config.toml
num_hidden_layers = 8
hidden_size = 768
num_attention_heads = 12
num_key_value_heads = 4
head_dim = 64
intermediate_size = 3072
vocab_size = 8192
hidden_act = "tanh_gelu"
norm = "rmsnorm"
norm_place = "pre"
norm_eps = 1e-05
positions = "rope"
rope_theta = 10000.0
rope_fraction = 1.0
qk_norm = false
attn_scale = 0.125
bias = "none"
tie_word_embeddings = false
parallel_block = false
init = "uniform"
init_std_qkv = 0.0273
init_std_o = 0.0
init_std_up = 0.0273
init_std_down = 0.0
optimizer = "muon_variant"
learning_rate = 0.000909
lr_mult_o = 1.5
lr_mult_up = 0.648
beta1 = 0.93
lr_head = 0.00418
max_grad_norm = 1.0
warmup_steps = 200
schedule = "wsd"
decay_fraction = 0.739
decay_shape = "linear"
final_lr_fraction = 0.0
batch_tokens = [65536, 131072, 196608]
max_seq_len = 384
doc_mask = true
train_tokens = 750000000
max_steps = 6200
dataset = "wikipedia_en"
Each number is 500 + 40 x the weight over its row's rms, rounded and kept within 0 to 999. Layers, rows and columns count from 0. Numbers have three digits each. The size before them is the row's rms in percent of the matrix's.

# q: layer 5 attention query, 768x768, rms 0.0409, rows 33-63,97-127,161-191, columns 672-719
# k: layer 5 attention key, 256x768, rms 0.0386, rows 33-63, columns 672-719
# v: layer 5 attention value, 256x768, rms 0.0498, rows 0-33, columns 672-719
# o: layer 5 attention output (transposed), 768x768, rms 0.0583, rows 0-32,64-96,128-160, columns 672-719
q33 085:544512523546525487526508470468506535494468588545479447570560517515464553436523425504471552566445451482486405570532478500456382461447498517513457
q97 094:416578507552494558571528532465524450516530522503564441497509498473549520490478572471519544510526506496470533519478487451470440502577528520499575
q161 110:492555504486443526517489496541485548529505503483521544505553486546486482492499467497565527489499506599534505464470449480564535448516506441449511
k33 099:522532490551482513554490429559505512495475467484539473504478541459518426556501538604517528495442432501543511513485455492507516471483500502522484
q34 088:449423480510497467548509448502509503496502511554605451509451530564562511482536449460530605546527504482524446444509554416488456500493463436506415
q98 101:522489477508553462499437458470489455516446517501481563448521528459557477551535519493443487443568561496499488500506606469474484556510465540515474
q162 098:515466432474522408459428422461528444469508466509505505591529464476515402518494536484523482486460526557506493556459545550487453493494474494512491
k34 111:528507464516521516498486488489513554469516489489462473556578516519437486442557395496495562475493539520459473499481479462499469425526454547540416
q35 090:503477495512440505556564633528439472465566480543476518504507477515512559544568489520459484508501472497484527492490528525542580412528442482505576
q99 098:550533473528476660498474568522412523472567549502547507490512440561515492462506435545512577435536513423522449560477543504549531494529481573488496
q163 101:505586486600469539502529468514433512503584511512502494500513532440529428518511559469547448506515501421516486488440535495509485379512463480575515
k35 097:467572501476531521488566484455502490577564553492547538539558489527444479521510442530543418513508435473458450564516526506565495503477505456541455
q36 095:492416528513443557494461478483466511496438482429539457472513503484490559488502434491521491538494564503550546485480528524509498519475519466448532
q100 105:520475552551492453509535514539531459486471548448462496492446486524548529461458413528510451520508509506563490443509546564483514442464542473539489
q164 108:511520539449557483531463483516488486572484459490543530477509467502542497450530529446496517488559472563504486483425458541522539505420467532461515
k36 095:476479502485487522503391432461502502477487457504522591508555546550471481498453514552392528503437613481523474495555485520460506412512471466481419
q37 091:510568539499435457491492548451519613488476496519482444439587381491499476477398491479579489478495498434507533498509428533484507523500491567538495
q101 098:466491489467505501582490516444522491452506543517512494524558503502557490466457465446523547466498569503529459500418506485501427451519473431481507
q165 103:438444526482457521497530568546546559538515471473458509489475504527537455460578566497453470561511449476518474509489528474485468435483556571553500
k37 104:485568433471421501504443559592484520483461518493495528511519492509547518501453430478541458481553539433494512552418559457497523518511538462483576
q38 097:493551551462454525523501475479458527440430508569488579548479509415515500585483485514501511497500517461523513417527479471536490494457508491458494
q102 100:553456411488451514453520454500486559480451527507458543437421504427504485504505531506504563503509550526527555553525459492458488529529590464472440
q166 109:583499478499475454536444525578504580509435438453518432500468502506525455511506482512455466597493463537546528474538476462456488592508524549573478
k38 107:477465508454542535554495541535486457542495450528506540527514551497468523533525521489544485434498551582542494451478480495525497484556489485477477
q39 100:531536558503509463431513496478564545493454454430509539533541495542460513422561436504472471410446519480524458541491493489559507504547558482509493
q103 108:470532563536502548483466507471498495519498461511509554530534455522447493571553542490529479449539544516509450525487473447514538499474519499456432
q167 101:456419514551537491537461454517476412472511533501488541457495503475508498532491544517380454551480527481426433477565515505537505438430518479517464
k39 101:507541529460469574497478422438554533508480487484482442504445522510516459503467482543533490466486433510447513493540530462477472509556435518505473
q40 097:512473563464544468473597477502507514515523433565474483532555536502484462563502471485509480574454451460455479433512500451501512454501548408573478
q104 099:527470571450498459440462537439462407478544464476523500560479446511432508512501523517503509477547499543453489508512479557457540550499524432510519
q168 095:468481513488541486527493517495478435495515510483516509541517532475580476536484486556525462515489534509510500453547587518451515567465461458609554
k40 103:532496497492482496494451492569466521517506507546448492516494482533509585491553399424484430510466451475493508433526523561515455484540598585537538
q41 089:515529501556498503500549502499486362453503530558556519422428531543555575489451472523445483496478531524484464547399482462447594417503550549449483
q105 104:567549498463510519485471433482501535472533455503501506502396504534516519575479460562466454466429529442457508466464507438512517528479449528501469
q169 099:494505507542499563557436551468461459478494484490515488531447489495550478531434531503535619531463512440460481482495479494495563412512472501468420
k41 105:543451601521486519488455521492480502492467492552500560509489537480503448436515480507461481485459432492464459497509467503570489451512499531476546
q42 095:507457444437537456521506486545478484461535520512508537494470541477518474530480472488525475511500459484501526517499563490505436494480446567533459
q106 107:455474499464481502431528508479464498426484501514489468549530550497529506490521533456492465491539504533484447487461519458459555477468515540510464
q170 094:479538513438547521549500511555534456503468502558436486532481490499497502483470492477514569462530523547436452529484449508490416538446530514567455
k42 106:438440570479558576500519482464506523537496502564483573551459548498547495589516521481504448531530518447492440393491445518497542490467489462595489
q43 121:474480510542491564533505513539478539526467558494526536505548528491527449462451562446482491539488477577526501502557516403471496524450427478397547
q107 097:470528449530572480522440456508527566416522540453559529458537440415462473563528538506487450486448455495522524493441448454547478518521499456492570
q171 097:464507496518455471481613457465502587547489483560503464473405504500608529512485504510469470489512585502498467487572532511502487537463489455470550
k43 108:538463488570465467501524471517516494460475543495548478538505531485509497498461549459528365504534524463425514496626467553473527495421462496525499
q44 100:524443480539442509539512440455577447506500486487522472496522501555422583522485531521515487513474551502487449526516472522509516540506488520457509
q108 106:519470513483500477514517544471450540477515479520484401481512491592370471482474513609513504507495446488413473501500501514531525512551495450499562
q172 103:500533583531560448591531447515453512515502511474482494494487484618578526551505473508549554522489528557415552456497440446506524535523505495557530
k44 101:601521492481469520557588612465476586497468488480516490500593553535522533479547520464534475520491495485489452493506510543497483566491476558486489
q45 105:486465544541432463440504429482485479508494526573508539553503516486508483498526497436555518535473478526510493501521479451440508478501592481532435
q109 100:424484574485473543520445439479465466528522513483523528485551578404514513460478490467461476521526477477508504475477467512514497457505555501506491
q173 105:537520481467547465516521473485522483456512512451538432477534490515501482477464524465539553498459433570480611521501502452457444592453443533534482
k45 101:438477504551539560429433535511529498595539497508427488479446513467525469548504483493482481469471551526507479564560442486457486525475536471541530
q46 115:488474487533462506491508549515471540423490516538528477564536436497501592501506488486499488521430511479508613381454486476443558500441461510444478
q110 094:480490481505488501565441486426509536488482483472447552485540466443473543462520481540461443520434540529478560479485501454489466600514447460574504
q174 103:459497443442529474436525488500467527551427483559612466503489496563495524462509547498529460510500494553472478566462482505439597588612543524506551
k46 105:504504460515556473512478476534593490501463514469530448492479494439489558509394593479511505526503487513545490493472501435436502585515459472462521
q47 110:535533471509501506523476503537515444550510536442518508485430525513541501544468436513506534488437490591471501409470546518521465522543479464453553
q111 098:539570488493477552470439470458523496545493467427476518488509533531482470478428435519581500532473494557576562484464533536593445569560557469489505
q175 102:539496477523482493546470517525536609438496508553514486528550496438549495476522500432561416519556561519471466478490558484461468556448485517544516
k47 102:554522505529533576520505552449552501473414497508459428481540554506459529529511515424535528459584481547508533530435453522523470494558513468494409
q48 110:526533561549461485524501522466502469499448495519574515515436622501521494482458606483502479484497495529620477531505508541502489594503554492478459
q112 095:556424496503533449494492521533518470493483534554462504514446567560507553500521475441519491484468466469473557535506477449517522481540465494476534
q176 104:489527451483518480466491529525519568516488537459488541479532500515531537440485520507579495505417505549463532450360510523460560479535497506521541
k48 106:561463558520455495540524551392496456438511521582475463533492516448526542565512570508547576486492504435493491511468530484497509486440484471438513
q49 103:436539455528471513489541478510431498546465509466531486520543499489527465481500471525539531457524509459440539510527459454543466477503462488496532
q113 103:476504467520453529512429554447447492514551487473530472507533538539517523545572434455509549395480528487519523489530500512479453467585512480476591
q177 108:456466456506454583476536474459502472530497539503624558528515492509536549457495563453493520495541462577450436498452522589368560428502551486531516
k49 105:510480517455420541501461482511533433528511500583477548506492584535493520529519592541508572483557528539482477449605462552473473447488440462510500
q50 107:543514456461531480494536451476553414477544502504473511488493495510519475446417559540541499505520447472529515495471484468503448594537513484479527
q114 097:475437502476487509499438436461535425488514492503504523482477534505539460516506471476490467514554502416474519469580566452473468499467500477483496
q178 103:454531496467579525566453488432517448509533495541496477469497514497518449407532545488490530450477532453587550520465509457544484504460499490415486
k50 110:564506499586423469548476503528493577439460454486542475533456573484496489507505471515551465517467563528477491592467501431539464546426530518468444
q51 103:450580454466493451434412485542557552575484431507510517593513496533474525409524651432508514521449469502508518421473503511495499494536457485513529
q115 093:466474540462570525405505492509506487510538461534486510519559494472507453449471512476482523492527496482511532429483481586513531488508540469551499
q179 105:484545466541557559470476459450523506539523485578552450481444515550514496474456618465438570476562513510480488548472506464454503509492516528455467
k51 106:535497556478545527564477483478447481496481437541492500560581440570450518437474533456481530433504517528460518458569568484507458565527429530480536
q52 109:530462468504625529489504510577562438549532468536481518539508484452472524472422472510519512497481436480455466401496554495491580478477520438497517
q116 097:594424513550526474536543587506510480506503567488474529488546455455491546474467538528433531544439411506474561526523481584508602503513491412441492
q180 110:539550456509470507533562486578516536456446480508447448553553480477460601452436505459392442469492490497508486515563547497503554487482542507525528
k52 102:516493534479508504461491502543474509439458526535507451542500491472495525504560535518473476481420470475527558476464560569442511605450493543512549
q53 125:436555460512486505498503525541456536488417508434527433541563495487559542479559516510552438475523465438528535445457481553496478467484532480525433
q117 097:472483515524440444465486489501459488459444518372494539418486464473549467505534413453493465591479500417462494474437498583467433472496535546450477
q181 098:521472473498529448499521508464530495450511562472473488506485533551563481520520546487499469505477483489493532520496592555495476477513447492456519
k53 109:447484438502535504523547505520454551490524495457514485489483495507505524486467516479483477536517474513570454479444479557590469515477560449490526
q54 104:542538513444499463541537506518456507503472512538520538536519546569453492517459491534599453553507482507602500611425522517430514503556485438516514
q118 099:511530435513446481496481509530469539464466473472494412535514425483573544463420548538509490570560514471592452553433563509447536500460523544478501
q182 101:537493511491540509441539538523531544439500495522446528471468541520479479494545458535497446387553467548506559590500493425517525531578500486411477
k54 103:516471496428470462529381481436555582476467453585444535497524523485504490473551464500508517496551522530559467459535483461514520498434490492533469
q55 098:506458460468546491439422512481509492553466421450483479471506517553535518398515519499475513527411435478505474531514511430562447475530560454526508
q119 104:512522519459495488488558524453471454502546458460493476471565507478516494461520445540498553370469505506581538494471491464497438494505530451560503
q183 101:491530545553475493475516534428563476527537494456541602487519510553480502514516527459500548518515454528469495468508498477512537424501471498465565
k55 105:523460480501432544551509500475546464498505440463476512471481506514550527533538587540566564502465484469477440485466476600504519478512474592504467
q56 104:540483526519515513559561539480505478501474524446537465486451486488446468506463464458474515508542491583535457462499561556534444475488459542489531
q120 103:421446536549482457511474468462510483600417499471525495469550483520545489543470458418447482598529526465506463533493546552427409508470517535501437
q184 105:504418498581456429473578559515407512523452417545460493520600530507514543510498532464541523574479440469453426481517565499509468501517457614483512
k56 103:482412453466504494469494462597458534481506458516535512464444524537431492521532445457473500442483525539472477502552461441486528512415498409529517
q57 098:472502534469511469476563396445600526570541418534460514441468508539381426475462458522474537506529551446464487494510500488568556448569510507560489
q121 108:473533479447463506527532538505443548497506529511481561487523505513544500503502419536523520552462485506456472475536470435563521519522493542485473
q185 101:626480522433497549502511487457472547484483482458494509487479471549466467486495501532524496481500462548525496573503443511520509514545551463426467
k57 105:529480543420449495454405508523517522453485455610527497595553478546499511446462470522445475591410474482491559510529542533538419516518479507469504
q58 108:529492488485525534537498507450462466606527576493531524383486530514499470462452495517464439499515500531450489474514569425531537555535470486541510
q122 094:511547561484477501515499533428484514469470452498488544482520546421463482470482502578444472528500462490473554493437476471506485478473495461535488
q186 103:472493548378514502457498446501484456531490486500494487473524523506466476535480496422448416467486455513501558420546525475532586478488526447567499
k58 103:580501594463550496454462487437526577479508526498390518470505570514508498494541491476499527493514540488420442448532562537495520617488506529408517
q59 111:586569482423483497536569489549529496506567557495501524450529494410486525548552504493491504440476538506406549518530466471530528476498478456516507
q123 104:453490519543478468528454508512495493531464525523479521494543540464491457527544486512498517396523535572454547497475515510404494450488420481536516
q187 105:473501514523569555532510517492527461516449609526457548500521531471509595484494492536554570454448536422468472510432493482508489569544602417560462
k59 111:518554502447535511450578483556504512478519502538470459497522539474503511474513533490501588487546536527430512517491507528452528506562507484527510
q60 099:583411529502504495524513508521502494492504496504454410472452532416569533508492480506425545482414515490526530403506477524516451504478510482457524
q124 100:462485509492442522445487419506484490535493562570475424476451523506550529457509476505501551472464555526533512547535501484455554554531510495489520
q188 109:487540543467538524516506443573462552503509479605464515458549517475468519423506455475486543466497549534454477565551451494549494465552488445497461
k60 103:539488537536457511434457474503506460492514529514504471497466454476537492500520546542428502523555474500461485504442508612518523442527533486456539
q61 109:449545534450443490502504531490512532566461471534506486457497474467485490539525531510482488499459528526473477546513551463449494431484432446462505
q125 099:587493487506536503549493508470502465538516504436467544536468492492481484530516525488513499508460456557545545449464502472586498497498478486545541
q189 100:464543553474429534558526543557507541509475489454452472468465483464462489423542487480471446484508581548468457505475514482517562465376566538530470
k61 100:489530465569503482447458474458511432439445503566512489567520499407474486503517534460440506526448548497585556563494562550459543450503493488514517
q62 109:525465511536487392419506579492541531507515517515495517470460530442509449437503465503533448469556471439483465506446470563443405525402552498547495
q126 099:497437415513546511433539521519561552469458466524494508448556496500502512455529429470559477512502400508467608532450506559472512532525486522543597
q190 111:476432488500501463478514572517423500466464497515472501468537496485429494462479420537460524561519531454498506477561561523548474455495472581506465
k62 107:585465489529501510463446489517500483528438556498462420432487518528510489417572547499551548479478433426420450541518407422494459588537507472506449
q63 105:518507491542464526543499485459501479516456502448424542494476500436498459481518413511564534555511584478462542486442541465439524523494467529480515
q127 108:472523580573481512490516402473503352482520464514449555426558488514580544495471544517518517526533486502474542473487541556453507469565497533474490
q191 097:595489489542545501510529460482520451484472533537472503504519470591515461482571495527576585482482504503592586459471485504478506484513533488442566
k63 103:532487587421456472539516557536478502520491492482510563480517486466491463483531461540508487520530485465559503454494512563512453464474385492489463
v0 096:430559469571549476459479470469544485491495536534442463453507523443476566533525501402545476431404461473532497490453524486455487495515563486523447
o0 096:453545479511524461530568451462498488507544431463536519507444503513637479515478470389484430471469516558463498534499544462437436493476506492606549
o64 097:522492525546499524474465524508520519527454534556488455454651531530467504532508547531456470527520539474491539466491491518438462561519457464505516
o128 102:592481528443570505523415461488531473532534508484546529471407473460475424493539487547564566494551531524527496492500537458522528491524466554488506
v1 098:489497537493451501473607489497474549493487458430544501513505445484458525520425634453496542422534543495510523477441529490490491459480535468504515
o1 097:539545461473528562486500514493609497434531462524453521517533537494529477540475499488490450555537485527534506502498504515486538516452476525511532
o65 104:523483522547515531507483478539445451542481485426555487400487454526536553468506406445538496482438512484522524470491472480520548498534480548427514
o129 098:511497468503471456501461493500532514492518483457564436535530522502546487467538514509443519455536506533504505580503435503523437470460619426548532
v2 090:566499457529580503458562467427503581519483491451487492543541537543448477528538482502509522584470488448486428463507499554520524536470502543498435
o2 095:577465515528457494522496469479556498516523526562582460542476447460486553455471443504545496472403483507509515449481544513456483452521466470457451
o66 097:440530516531657424560493473485542478423503455552552487533517461562500537530455525468484539450525459504535520507556563528537465487456533494441543
o130 099:493498480462442501523463499532520518465526559553476516470444464461505503507456495548534501497516589545474541489513412442515520498483483426543495
v3 096:513484485512454499490495488569468442465402512449574489503414521542525527528459536501497522523419493541569545432438459522487478479383527458422504
o3 099:526572464446419457490507530618487514471519532487487457537497500456508513521565474493466553469539514467509530546497522523464505507549423497497428
o67 091:448526491388529496477514506516532598525470485451538454462505622518450541488549581479567494522517529509459486484496434496553486534587590506525525
o131 107:532428523563489499487425496415508473544526497584456537461558400571480435535508483549472506570478510423506509505610523512506480490445550557518455
v4 098:526449505508521466436478492555505477539488502504495529417564510393406465455442440514495502500479504527496521472507460521548421465464404414512467
o4 096:479521481569551524516520578471524521556493531537549512504522457584503504433511467555581500497513518449435506538461495493523471493455546542523460
o68 100:513491450430508475492506564563522505563505533549536552552484481436466543522384486461411487536444553467509468550496468418454525502432470572509518
o132 104:466501557507506532487479490469553477467569385460466518504417499551502547516546543461496549458439499545513437491503554544544491514555550499501529
v5 102:499498446515579527490482580445602505490552573503489505498506537481484468521514504487486496465457484502447534485428511465452467453494539437500490
o5 095:488544514523487571518448507504493452490513492536558514474554510490527528470560524501484561540493441477474462505460506551488539524510461457506533
o69 102:489489530485470440521447463491455468519461507535475473528562509486549515568521498427526504435496495557410421588513501441455435517495482546473504
o133 106:542473439517522442516547495444472482544535547516531467476415515467459390431455530539486428469484495473476518502450496569497512466471470486486473
v6 103:454561464481536565522560489485467496473532493451495511515535494452554492520497485448509565417470514574485613523503502495561491520467477562470402
o6 093:473445556562426511529502485474486554477549506530548515525538575486530456589514543467427494490483471608516472487438550506487508478516500496491504
o70 107:562524514446436471418468497528519552513546533442499485489461526471551546515525432470524437514518592499465595505522462517479465522502464460471458
o134 106:493517457433559537554504531506507472543491505546539546447439467514463502433489522573480502547492412441451476487518406449503506454479488499494455
v7 097:528490498482492513538523504540547480526531498519495466583500473481584522477557511459500433480442543501522534437521544481545484487554491494525562
o7 100:465525477501521472492545472547530547450477495500554431528488498556515566445510506477428443451525466565511572482413591566475470496484538500527541
o71 095:535484486476431486531430554513513529519476468502446505499441417508580492517533562533493532523532526501511635482537523501501526509468463590550536
o135 107:480545483523508510528490505458497443471539501491509586513566607414455513525438395480586504532445476469558372514529440477515470490534452502486510
v8 099:481460506480501502342467490544456496484522442482574441462581466565511479459499430553491502467491472448475529525509476487470461492558477444517514
o8 088:454468497552520441464562459460441505492450542518515467513496513566475531566476537536464496501439519488491454531448427430549506456505494552483478
o72 099:605514525422454460518464581502507569479498459527504473473453418479461452440515456438547472532536477474504539594514532476520472571429476460578564
o136 109:484553545547485575513458463516546486476539506521467537508541543476504479476508565464488542411511488477516509353518466533478514518439533583501433
v9 095:538439518503464500507514493557481422503423490518462453569515495563549538517484502608467514471535501516476439499535527406493495478482531494507487
o9 095:523502503501549485510523526417482516518479467495574436471518516422506510559504521456497404440511437553468490479491518520568503504486463555504526
o73 099:435556497537506417570465511523548516509523452478488571490459436489487503516421546488583469501534489453466500502500518579460534476508535495500501
o137 098:499497487559470523520508516505480465533542541478516508500507517565461452519479495501447528566516508492536587575487489471490517535468498490519446
v10 097:491462517488485477580451469460494498477422500452460517461507494494450518542502484446528547548450547519480511473547587525431462462506481505494517
o10 106:527559453507450512568500437522475436506468494522509627483447469492431465530525508504491512530513515530626494572550441510495495458421496478506512
o74 092:486568488483497504525489437569452488541496437504470475464525530430453488519489520437438492487542528493498492463419519508447506486482525503534510
o138 106:475428528442476575456523473488503513546560536456502454541531489455584497485476464439478493477430484491453447490522466547510506522542506525471507
v11 095:469540497436483525452526454493442523470525582494464450530554497544459505423433518484504500475545501465419481528495473497534477455454454472461535
o11 089:490494577502542540493505569546512551505479537532512455541545489486518543569475475512503533534483520463552492563481525423369496549506458497486544
o75 101:476444432534430570488467502538461516524488556544551424476513516533514532518463478507505561507506551518499494559487509370466517455490504441500446
o139 101:514493532461504573507527517508498503486500512448574559413551420486515474444541527522515479547501492526483522442552479542560485485545464545550475
v12 098:472500535548555534591560524466511528512486522501437574456514626478392504499533509495513476501528483462553547393523463506474471492522538519496575
o12 097:553533485512538494524441545620506425415535490468510550506513495501451514544565474463534491487559492472478481424509570446564539547504409482535497
o76 089:421544503507438540524549483508558505464464463468516493520454541495493495535544444532461534520539507486564535591551514573456499536491380506512488
o140 106:465493403537520461520450547417443521548444420485457454487527482507545486532516494497397457515482524482461498549505519498537433468492468475466492
v13 097:488521467494542479519483485449576568470485619484456458537528420487504479476444562544471471518479506494544564564541475496450465455498530470490522
o13 104:456530504514468503478520475484512498521489514516485519512549484485489523490566465585561490504518532487541494513522463524476470491484522410507446
o77 095:535532477473430503557432468464518459517496444454470557483475494479485504484502535503490477444425511512507569504540517496456525561563483504448510
o141 101:565457441470512481515536520493498503502528473528521439515487512508473442565501518414472582498531516516496462455410510448529477547467438557478498
v14 100:404544463570572511516492537520455470550494525516523516488511447441456462548490534517516481493483533457424479522503506523473473486468536494528462
o14 104:483554450516423504475452456541581444543526514488481520464519485519487501454472475499509457461501495547543554530521503496528462539429535493471517
o78 096:451479515544538534494565483459477512582499460510509525425519464482542550546487420540525468469535497531552475455438473430522484500529497440522446
o142 106:464486423525526466499420500475569557522488441524496477541501488485515453553419564490419474503466449489532482516518490458431502479516453529511514
v15 097:514476501599490478523519558498512524452527497423597498531556548517551539432424530522509491460542501529397476552480406506515464552434491459450612
o15 100:486489480510543464462521500486509463501524523410528501475518460500473467526440459418498498513495590547564531534481452428435512449517523517481518
o79 091:454392454495495463475531446494442504515499458550424446496440508557478585522523450533447499482505514445506448577478554480441467508573522420511517
o143 105:595508528444517513465508507458473517513453498524433508507517477465507548561553525483532503561534400422478513386535535537497519478505472582509499
v16 096:489462474516502502495586530517446461526458467521490486521605408493554473455554457541543499470461486552522510432445503532461534407483427465471502
o16 097:498465507490534489488488453533598571529595497549530412413519529552500554530560486475546525460505529489533479473449474507533519462496498503502438
o80 092:516573435535506499468508502523580479455515498453502510510524499485494411484570498521557543491578501580483492490575446514528457523528519476506501
o144 106:537456513461495537533562470532422431499455517537499577475443474509524526509402511476451499509525506472462445521462513506557449614436562553470543
v17 095:530505475481431486570361470531522518504487538450496578478543542492449449448495551566506527464523533435445525499467446456534455456551503526500462
o17 097:523478476517514490515566600521487443556516504495458490538447456494503528433520526489557521452476526559478469494567491499531442425517534541529512
o81 095:515406510501520518505510506468456530535612513514475459488543459499512530518499463510541479514472431493539505496456525496517548486453518518500495
o145 099:512446613484471487471525419569521456495469501515517513523491486523496416573549521469375429537493518502540502556489511568486523624515506512464493
v18 099:543512533579560554487419495533449473531467566448509545483493548423424494493533560456512478494542531547581453571573515537467491505487476453486519
o18 100:447449462522404478530517598516512506534509551494452491485443519531526477517509525521513453483511490564433507449450489547523428487516530522492505
o82 096:505457457502536569490426432571550416462470475503528544468465458458519491522517426464529532515450494548521567509489559492525477476534539536466494
o146 099:520559563444519476458505495525525599536498463524501489559620487565507491460507500516538484503468439474486475491488405463472496511515456463554465
v19 091:490470562535551512499523515451513489535487553519558486518445516443543499535522441530432486452546529546576382510478509510514500474472521479551459
o19 094:452505470480527524415509528521453502432532516438510453485533514432514439557405551510441467430456428535381478583498470477516500496544551497440503
o83 100:535430512568422516456530558564481474462470539530491526578465439469536533536483435555470482536547518478482435529509528510498498552500499538497567
o147 100:463531549482504507528507436448466461477505482509459507498560469509540495562554559426524540513514565561556527482499526523483521515449513461547503
v20 095:456509586524457558442493503546403484538531393529557497450542595466483504528520476517418565485516533507534558495518490543542495388447467505556415
o20 100:504502458530437517541485489462529499449580484487484416569419485514484510545459540509455537473542499499480510533530528516531502629488475482539530
o84 094:516515522522566501477503553502479452515488493462529635489485557499504456546549438441568537446503516536477496487518560414509511456551529500489362
o148 101:415443446491471406490490440546560533514445489504467505487510506492519536463464485499459523513490520449537570474487460472462512533500473543523542
v21 097:510535533513487510466536586538488537539483543536520487545501566465538496556568492473580478537515507446482523487489546418507561531472527554518451
o21 095:559534511546496552503528442447497529528454454514517512506527501541551535542419467493491548589487434454478516528490472484417434547522471491461498
o85 098:478540512440499534466467517477494469444478404477492554513504457452591516460568482486541501434553523519486497513492526527521515365546527445574442
o149 104:536483477485556521509496461440571511498537529493461504467543500514445421491490434518475527527471467476509478476544533492479531503470490479500509
v22 095:490469455424482469556533469495527556499490520433560490534552539507503514575566469567472499517531474509466482455504509530592512499446518444532552
o22 094:533503476502534450428500524502528477473575509517472483547487478456472487509480458511545461505514484526498520446545521453417453530495548480500518
o86 102:549470531436581468527456500440525513474511477531472513538504497595480526487581475471467451565524446509465478492442519556477514477521446534531550
o150 098:420446433550455461498499498475490560475424523470489515467518516491517522562452534515555484520457528491519530582494523444533487582490486475525505
v23 100:608488612470441511484505521504428511501459479509493557529470457589485465483480539489477493463415503554502501459445508521503537473505433508494482
o23 098:412544477550484505504549443512576461448491526536463522589487502510433480492495496490519508529445501525540474520468518502565480514462512485540478
o87 092:508399499447427497499546494470463539570509461507542493418483514475491514465535569421487430537499504486514518487560488510485501496485530499513472
o151 110:499553494503583463481443486560514499525513501490582477482549474500514457538488473515482535497540552481497544489485532474530611480495578592508483
v24 098:545456517488508523497497491486427460453457523527572477501579518501464460525462457477467579576478496479445533473499488403559507507527485569428462
o24 098:530548508491476489598517426513514500509479523456490489558476511479498512534521510491549479527514544426502484523507497458481486413547470463476452
o88 096:581426580475547558501475572510532408459528527527505505468431491506438559516531458476570521551467538473481483499492488517573526444470518515574481
o152 103:466547483490491494523505504468476544469524528506557539497477466457516472510506532447403467485509407500571498523460435541426492528418506456488500
v25 095:492479541517495546530486525552409502523537553500555530439514509558529501525444578501447518558527559430591426453523478465490496459486503523525549
o25 096:545549434471473526415455507531514478564541475529472512470489516459414575401528477497532515452432506453497570536553486523453537461549511472491504
o89 098:507597390569486494485459518452496523536463522472565529462473450488476521493476493507497455542471581464518480493461444457482532516519522546578504
o153 100:467436538529553442575592492459501514489494552506452495582548514489570456544471481578538484488554454511473454489498526488493444512488464528503482
v26 092:500520510492519529481503531466495553504487497588508548494518463575521473393476506487531460552489552516460486488439473511479552508432550540534512
o26 095:527479492530517470510512473492514505516525455514538563478480425519475491521450521466505566450435444551534497401556561563509544469631395483447483
o90 095:535508543534512521469405512507539496534495484532611481474504478475565544511523468562483490507521577565469534531441502515460492513487507502525545
o154 102:435467470456564509458452545531448490444481579461525508538449440448514471487450527493524506475510548429531525518492490547584526497410522426472494
v27 099:516448535453489509478549451528459449408427526488572520544508568488465536528476503483513494539526529582515535537402417461503549575479502524487496
o27 101:472477503504504487523467530526500420509510522463455490518456537563553547536515517489517450497517464434456527536559446537525457533489472476456555
o91 098:542469510414514456497492567515450549508472559488429471532454533512522456444572499512506361492472460504478479526435470547510535557537572502523499
o155 105:480566497528567462544542455435525490461556469547543500396554503481524444472482505519545528459543541433497492536553542434526502443489470462501509
v28 093:512457477506498456471514461550508453512561407411438463552442498460491450521463542443513462483512506459484506546547493525508417563451466494482448
o28 102:529506501524543546492510472550487491491433493526606507547519493523502475482478516461531522485518459421511506509500459494437543529544475469504517
o92 093:523494451460488453458518537471424486554506466461465419549543487542475460543510471519488498511572482543495477503494531487560536505538428531535400
o156 098:514561567517522497487488446470573417501492436530518537365484464497437503491442531539508477446477527480557497471478462496456495473456594455413559
v29 095:516548482494514465507543518496515474446505525541467454503522532501488480486553520495459449484497518399490456512509537501452522571576532478502445
o29 100:497483536479425605561370510481561562529517486476513554566491503525534527476477488485475529490436489489513489488523553522591610531588395506550536
o93 095:488498482484453534491584556482426548532452508510529557387531539517504441499551440490552537609489537446479569492469529458466462532536458538477510
o157 101:492507536513562445489532525516454414421511489553469485547497508547488482463479536582414519509503533500424538520433456485562546463459575497498438
v30 098:570544510532464502525476481466519458579485479474451541519491524523490498476570481441475502525492470490493553526511460496523489510525561480550519
o30 106:527496475457486549513456446488510474514529505510545500556552431551450460526487427441592517524505566451497555477473417433403479474515479483566541
o94 095:527497521526487490536514491442483458553534582528455503464537504482501434459532495568462544474468453547486482445483480509516538379513496478460549
o158 103:489497497512508460488529531552448638472472492549454414477500522531530511490516510571515470531574488489503482520534547522556530545484541519484481
v31 098:461502487424450427436560502537519520504467464523499525554486472562483498499432474513466518529509467433549520599488524512576481472406505458492510
o31 103:495557498542479511454595492437531554529447500527523594506506501534491482458508541519484455513461434501538520433528471511473526528468497586509479
o95 094:496553563489504510549532513506522532512472496464553436442474497463496520555541475377451491524498459487497492474543507499461481522497494496492444
o159 101:467506483485468512514447501549493420452527610502481477486536514446555495480518513532492533514475548484477425506486540509478461520528499438535542
v32 095:517532513544444531560547471495487540573553627451497506521527499536423542497511433376475564564505502508530487467453483533409498445560502461433519
o32 101:472457518521471495461437527560531467472513488482481545522425570526488477480547514462535549506512477475514444511467583495523515512463519486499491
o96 093:516622481480527487570504513404523436438524552472483539531441484459464490618452521526462556457589464599498487520468466471512441485450473475463490
o160 106:501439524454485517490458534527401546514520573535500458423546441510499531492496530522586487547487570525539563477523415501491527542523460542515446
v33 093:469492413506569554537506435504473390560554535549501464474515463455535517514526527593506531504534537489489451509534541530482532463535472533518582